{
  "n_layer": 8,
  "n_head": 4,
  "optimizer": "muon_variant",
  "warmup_steps": 200,
  "seq_len": 256
}
Each number is 500 + 40 x the weight over its row's rms, rounded and kept within 0 to 999. Layers, rows and columns count from 0. Numbers have three digits each. The size before them is the row's rms in percent of the matrix's.

# layer 3 MLP gate, 384x96, rms 0.194, rows 132-263, columns 48-95
096:529530521498394516464509496516489522503577408472436540504485544487491468451486481537498519532503502449452504515461502483564501541521393503525455
104:458532513575460553498501462556451511441504512566525458512524525528558476480520558525409452480490510539469493486505527469546544511527457493458442
091:488447511427497556480470480513466534501455481461534461544453563468460487502566518581527468491547514495474529477484482455557477514518521539485525
099:524448504530450482442553512509505532551569510469486560455575545466502558454425524495553507488479463510476421517476490502440469528512510484454506
100:424470504518523494490537543448498449482533502446439542507546529442546473580461545496575521561509484576554495481393508481542497497489526562536437
096:487442522532514589492506548524515459452531520526531538488548555585474473524483472522471483493434478514599474497555497508464533477532421493514475
100:477465466488545482529537549498535516532540471519563466512486496476519496513461422489462518515466510439480569507451468492505498543549485463461410
107:470472525410533514574503465488453470472439457490531514526469466570485490459447532463469496510454514497453521444431476504514518490578471431421549
099:450522517494507520418556484519495473528438379474481540480492533525432499525449491470499481406433476481504478536551529544450487481535553464563523
104:554453555534468532528523438460436522460550501420574456486523530445459477519548439457534572471486476541475509548566541518518533504538520543500458
095:439476584503441494482462472568520503445504465530523492477440470484562568502591509522535514426471519488450478527498522513467525458570495475595481
102:515532538439494454443535462532517537440485506552540496565562496535500514546477525532450512558403521475515493492519419520486504498525438385542499
110:498489477560571485490419483498520559530499582431512454531499484470520478515518508481508543484558497551555479526514485457398462446478463474483514
104:552477433512532526504500547490592449551478538505452455504510460527492492585491393539436553475465501536507464406519522493494469472543503441495534
099:534470489507481448574486500465525486563391497551557467534490544489477438511501569480459471502532517504501453507551538410437525531527486452505507
095:491430537479443489418456523489411550502486517533523465508484542557503510582531516444494439502454500525519514459481488487542499492593490470455494
101:480520512539491529510441439459490471520473542469545475441484461571503488513481555561474468547484482549451504464610511512501478524474445463463484
102:482505502493527520546516486462476545405492483359519481518574512511491522488492538532565468492519598477492535462437544437509560470524475531546499
102:511412535604507480466496507493518566418469546520534485489488509498515483528488490580472546528576482502416568434428503542552460496486446456554516
098:481605565448585532505519495447513509522493402440460514481565537465511477468531529614463486461475447468507537526500505422446492478435546510440452
094:527516541509482492512493538508455516569440474525481522454492464535534466484535495451496452512550494445436408566487515459480492474453521581568544
104:522478500550521525464538514512534472501488547536467561518498510540545559439439510534500430460389490472547490563509474535557512486504478516477565
113:554540523462416475515499457549513528528456454477542453453525494457484546513482462457465562454490521530536533474473514461496471529500521495433500
096:498531438442464484514489439484533518520585499549502496400487498517502480456520569547490524520471469516590495426472498487481559570548492474578583
092:514435471467501506493499497517428492582484536456510448552522477544446516508517553529575582525525546550514545548561524447526417562522545489532495
102:481461482531561421497502481501424549544444509494566441521504492544419449463519451523454537524445522513479525504468462503543455490445520514514502
097:574489491425513421504469509495484438465473470548548469552477519488475471476487429518488453483516464539492506541451502464467529487548499407537417
104:476456502517491540527518547474521516470503509459447576497564431464481532489511448468504473523433451538522435511552463444478557499516555500485523
093:484532459561528469447594496509540456483533457387478572458483508556453477514500500470581499481501525475553508492535541528406497497492445520502550
097:464514525509514496486566519472526424489580522547502545506488547445473494532502533494460494496483437508433549568512498538504438550596471529527491
095:497399578491503481525437499493458494521476479472529485459563497466439465521407535418459461437499450482499569464540466507491487546448497484466482
106:492470511547535415553452548489540517501496458434468512485516518491522443482546425540451524504466390535507533519480455427566492441576546441547478
091:476438456472507488547520494550557528515588513558432502520560532490532491427485577508539477498525515547507464435466517496577508492423508527521556
104:586405469533505490478522589563488520507466479410494525523545544489593487556504549492500529483473519487490494587469475507550510510565434525501424
095:475462517494560550552493412468552503472490451548520448481450461569503522599484459497480497424448486501504505495494558495529523505572514535445519
105:490507574534537522498519569452477464533496501537535500542505437538440515473519531516469534487495436496482497520557491503441512464470589465457508
102:526466480417422543491524562517463484538475493397506498583482558476499446459549562498499484556454483462478471548456420535498487475462482503455548
105:596519493513484470524468472429544514474467474487461494494579595480524565532442520498504554442474504486470559469506547487480536504525439446511455
096:416448469524474522498460513536534506479527439465457537508459517494474467568535472376471491517472498492547447489481555481442550570483510523543553
100:468503486531421518452503553536523474537475501531505449543536514487540453423513560516462559521504539429498490468514522473428486504545507436498495
097:507504477590461573479487538464469430472573475519488522534439516573590487481494557475423492536478493487530561461543489495516459415547476448433464
104:475495497484505510440485533542530511441551471545477529581439470443469546442531512418511481498533475512477458523537506470527508549538511492521473
105:421451551494480466569431508546510486601484507502493540543512511428471523481551540459472428483579487542517425512545487526453506441470510453516488
104:501503551525420390504491509545552485488505479464532506496495528497488508435564519519476510485516514546547496482569377439437526533409534520515447
105:487488486467460461525424564448483432509511473547497518526513411483465472481494549523481518474459440517522532512441581473513479494465496440470494
107:480495511471489449512586462514519442465495455410572560459451496440517558490519532477509561533513563516531465399534406483484444511512477534466481
096:430484511492572540487543443498494443500618455503492517527514496489481591536461468394477475583498501508503549455477550422522465504475501556561505
095:497517433418549502475567550525445403518433505582521505546569455486503514532547456487573516568471524524443460474465571543503563545499491503464523
109:467537544471507578510472558518513529514545450525473434550575488535470507484477519516461443483488570555509472549497416465515492425453525475488476
104:521516440554483507493527521484478506493500447485509525519428485490585525540537516457427454433480585504461508493523507470530500525615464440564409
101:580519523499511510493521468486554555582476486449478523536483589479442557479483536502515511524474507518565497479490461495446496505461537536488467
098:526412511556466539502508510542501431448484445487485584509471449512521545478576563473437465534476491502445470510513583435478446500492519504493540
099:494458512565476531462566598525403470528524494505500509503485438498491495461476492535446504487486442452457483499527471486491518545510500540458513
096:476513471473513550471532448451474540529524475549516467525486433438472513484446553512558500465546471558457504501472550462476532485509531490518462
100:493560538459437479534526438482566544454542500521505538509515574479479468529555504547461497589477457545483498475560446606490459545503557484536454
101:486497504508544518490531515435536488512488522478405552573446482512448552490466489572529597631520505496476493546530499525532516487544506533468494
107:485463471508503570512452556530438548492505518490505429478582524528508489522486501546466523486485478521519444504452430448496508459505534525523476
096:495520487510509467453522477473541446459516503524498510455481488443533571479539530583521487477467485572536418497445540493451532511486531483438477
098:550473511559456522526514503531523477469478523517594504590525543436466492449535478523509528508436500496560456539508495455525512521411435495471558
103:447521507512410559616452468510454484556509480457490471536570477552513452533476507501412517472489531545484481499518470514492479524456446486489473
104:560485437500470576451518409455535475507481507487584512447466500463508480504496517466489519451467484482448528466375492491492428537484491476499530
107:536478525472448523559552563554579513539493477519504530453452409477529422523459484502494455511558488465543536481457478424508501471494532510550474
096:484508453537448544517522593468522521484526525483404547502477507515472487538528543523526421508546506581552507498548476490495543474462578499453489
096:481415494474482483514549569526523442552517412488458539565495481580514436470450484490493471482556495528431491459420441489520380444563513554482554
098:542405524513489476475457487470525560491558544534508525505537472504492494477480474497494402503456480473574550436526467500439401460505500486501491
101:442462512495478525512446511472544477453516519445502531566521510532501473478461482512608529515387513484548467450514487551478452526475456515466454
103:484472507454546478475513475435514523499547498469543479462467483440449545551441614482512464501469538547455486494541491485528538449558519509527433
098:522478541495489529464469541493504492566501522490445493458509571564486499446485481486452499515441462521498478443523505523456489422467468525516474
104:475521525542429512553609550460539581512509487547453541523488525465481509411440458453485471504449514499474514499499526575529429528491445512445538
092:534527519591530540527509391535509479547467542465484511458505506564454497506494516535550516475463488491575511521522486480443465472471505571571532
096:534485541528548550557507457487455485526522592477557478404512511493419540545481498500529508452490506536513452539475483498415504529499519483479437
094:536476550533487464506518573459464547547534444497503493533527525522503568498433461465478532474496506497509557559516482513541411457560506427520467
097:524506531554543488428548423415479527491520534449533515464471535493529481521507490498450497500523544423495488480479444499419479462474473454556479
107:589599520449482436515474521470530483471468452453479541521481449513524486429545487522478491461458469459482487404465558499470478499504486452562481
102:549560544503541555575541459447503506483543534484551555546556388430497497479485522533563493504514535494508489438526519496451480511511529532536514
100:478497470509510625457484526530537465522483475516542557560460457482420478438514484427453482396463470541564499547487506492515533523476574504520531
098:457459526447517502463526562497507534471463481498466531493489469549535522525503491466507500492455481498528489492580511528461484527504498467571426
098:484590448568447528517505558519436512550522540538505405503429486489466529422568529541523519491488513542541542533543480509450404521474507510533458
093:531483490472486503522544461501456528554492456487511488452490478449527467600498529467472522488536503565492546424540466515496514488520560472536477
099:492526489511502486506516563438457480531454421479534471440504526492507597507574446616422559546494510520485563541511498537442526539444508528505474
104:506490534417538493452545446497478564463494522463485498499618453494507523577551476535534553553532497568525467482478535497503515477518496456484431
102:408483458444519482549458548535546420514537446599366469521429497443439507486509461563510475500487495494511504491490516482528518465464459531510500
107:513504520515490532494453543479535471493490490522555509538602464491546411557488581496476573502502454553478542548435542475417477579473560426509516
095:446514527491507463554551572521556516498408468545538486476514491552487519484598491482506499588560583524547484561482567481487514442473496534481556
100:465512417518465527531512562463561595450538499517478550486487406513514594552509542442468491564491487447493481561510475529462527478491410442513481
105:524513523524548491472556490560498503437527518498539589522530519440480508483532412532487504435488476477452440490485492435535462561498511477514463
096:464472506574510536462464595488547435509451550561471482547554491503563485531523560530429540479552492544536486440520497482492519617474510456498478
088:554581535483545475473559584468530522512518428478507565450493446530514455431510488553559492497523483536495505496469511435525603507481466457497419
101:489453487527489556462463551462500492517460520535500481476547466445408501496559498495515548506497489455490462453522464435464521524506472523638480
107:455484505459502546554505591469501534471533456429490532473459584510502488431562482531458484554488584533526493404483542566565472484528492476517500
103:472588466481433489528478427510484564466461436468493443444518479525552510515500461497515527506456569487517432416437516593491502528521433485498517
102:510508468502562494559476482506510496447491482502587490447573466506435494542460463509490498520479492485499430468543498432464523509467493524552529
090:588518524458558476527560424471517495454495584516495495514554456448480513490533502582458462575453461401548549494522450512426547461484513507534501
107:558477548451535589494559462476532452511486425515445593532416510483431442589495471521569503495532421505521401550417449502484517500469515518472458
099:553534529479495470558515466576605445530456416561476509470474509434521506478555545480471477492439396446523471478471553471487469511521516470432489
098:549487524563514483439447493433450467442491472442469513539436558441499438449515499444522513532519502428479546466553433532462551547432434528465548
099:425504473427537470522513487521534562536438453446535476520496547446446470573419486531498553513579531494472457468429484428495508529494469525475512
097:411539512530526493511510494448465530502454496503458458576505480550500486447482486560407488493574501553473468494536499492531532529480513576527510
100:474512525530521393508532539447513514504450451528560467525496499566521424489482507505451468580446495514474467536459431491525532506521542540529527
096:530557516497575528486522510498521474593463532436489492466502522486487546592501506467478555483526548454433613504463520493457555536529489509512520
103:561481544479441581518503502468461428597485463489559488458547474474546505523630482498458525460461538517498515552472462497450495464566515504498524
098:510462475553511549492492480475590435504520457563444426516611437552432545491477558517480529467462459493428519518547502468493507527531547473499462
095:535483481542472461510498501490606464524544470487469521460464420489554555491458480564461539444491509532555489554455439515475508426560451577511561
108:439476544517487464551475441546411496543463432532537462499496604510521520495537499490469507398399486557482429469486483416460502534490496586452483
100:562536545459523513596540501482462484530508451568567568516530508513482509472542482512495527487470519550526520526502481532468526461386507500442444
093:448574498490536458574492557508503411532539490503538528491519572413506448510540494542532468547541406512523471521519461454468474533527563501581499
096:470500500509455527439586429522524454428511485568488529549519520486520517557522480427447445527563498528507479462454486492464511533546506471452565
110:520550490538486537504448548524550610476518490499525495496557483415497430474514479468478485523507525473548413499485494467518512466538515477546443
105:543504495531591459456540487557487458535533531510472491416485490522491527474484447514504503535447419484438462485501536554441480476536501484513487
098:467471462500444537472474459510529474401545493516536499497506469567514548564480483540521520472459513493537549472560501507498510483490540546494438
102:435531455481538509442502495469567491491509573520494559446461446488550445527513550519513470536544407511579442458532460497560453515506482532478466
101:510487535415459528444496556471428451505538463573581555444494467502492566483472487520474511479507552445517525460484529564488520473512514479481450
099:530425501439561529545457524550442468488514479542463479552478490468445486533448492597477508554516499455489488493553476542499477482583481463470449
097:540483501503495456476536579488513499532535507467525468515522535516505470493499495464476474487522578476518480487444509575516503540543471495463459
106:509460518478525415527492458531522547468512421497515481553528500473514387480495491452578511524546471452480466497509566491559460578507498478487481
098:485481508449545423531546539563523504506492487456510513456523584484533468565494554502489505485510527568447457481506462540489467543518512487558523
096:459445466546400434526487470469494534520452464531500496568470504530425509409493517485487511542520566497505533564508521510523451508498547432475475
101:532469546501475504472459501458496505558651430475492497510515477516544587546439506545501556506442539444501481452511480505535549479486499480559477
101:464476446454526541522468438483505510476493498436499550512498470555538450568555505515490532575523508583516437466465496491517499426465494517524425
095:544471532498449558450481478495476478403518517479493483551536501547545518477536479569469466525503545567509494510468548545583502516544474454505417
095:510487551487473556430486524539505471545484516535499502440578522561423451566526446534483501564489558437492450515514433486523499524532474498532460
102:533509494536496486521535514489475521479626528519493558463463496465440452441493583476430579466518465523506490475529501564459540487481489517549469
103:415444478489557537508533519499508511580488452432440512490408504477509499526507528509494530515471460491481419486534476533534509460542462511550518
101:489498540430514555505498529411508547456483437536548516569485453455544511420500520467510528506570567542439474479510479473487530473444431504416440
092:426473537555565472500481543546532531530484454506454405514478484502557423500575492567463466563463513511517501457448477447525526437456505446506552
099:468532491504549614481493470484528579452518542465533506545568502540502502490453483444487412521502558436458543446577453569421442488438489424530560
105:511521583527543520509487538553515509573474501525489499427476486525444488517491499518486556472507491494491437519559533491516527518462514537452521
103:517511536488512521531534516499427478493489449474526483520521508428549496522508506418496512524494545521458518507525421488520490489516430411573488
098:514573479482564501508538528537560566516512465481505481533529531441443568513634518484502482511487447555489496574543511464530547498569487494559472
093:458513543463555526477484506485573526546521414436505517436515574495553593517477456479460512489520547438479529490445508484479489530461492511513542
097:488530466491593377462557481523480516486531506476463521439541516573499498485437530554471505509517532466505521520492543496459484481509461440523474
099:423479538492498516485488532441466603482462522510469473556501505491483487511535505429504546497529570537550564528541437523557487561475462568448519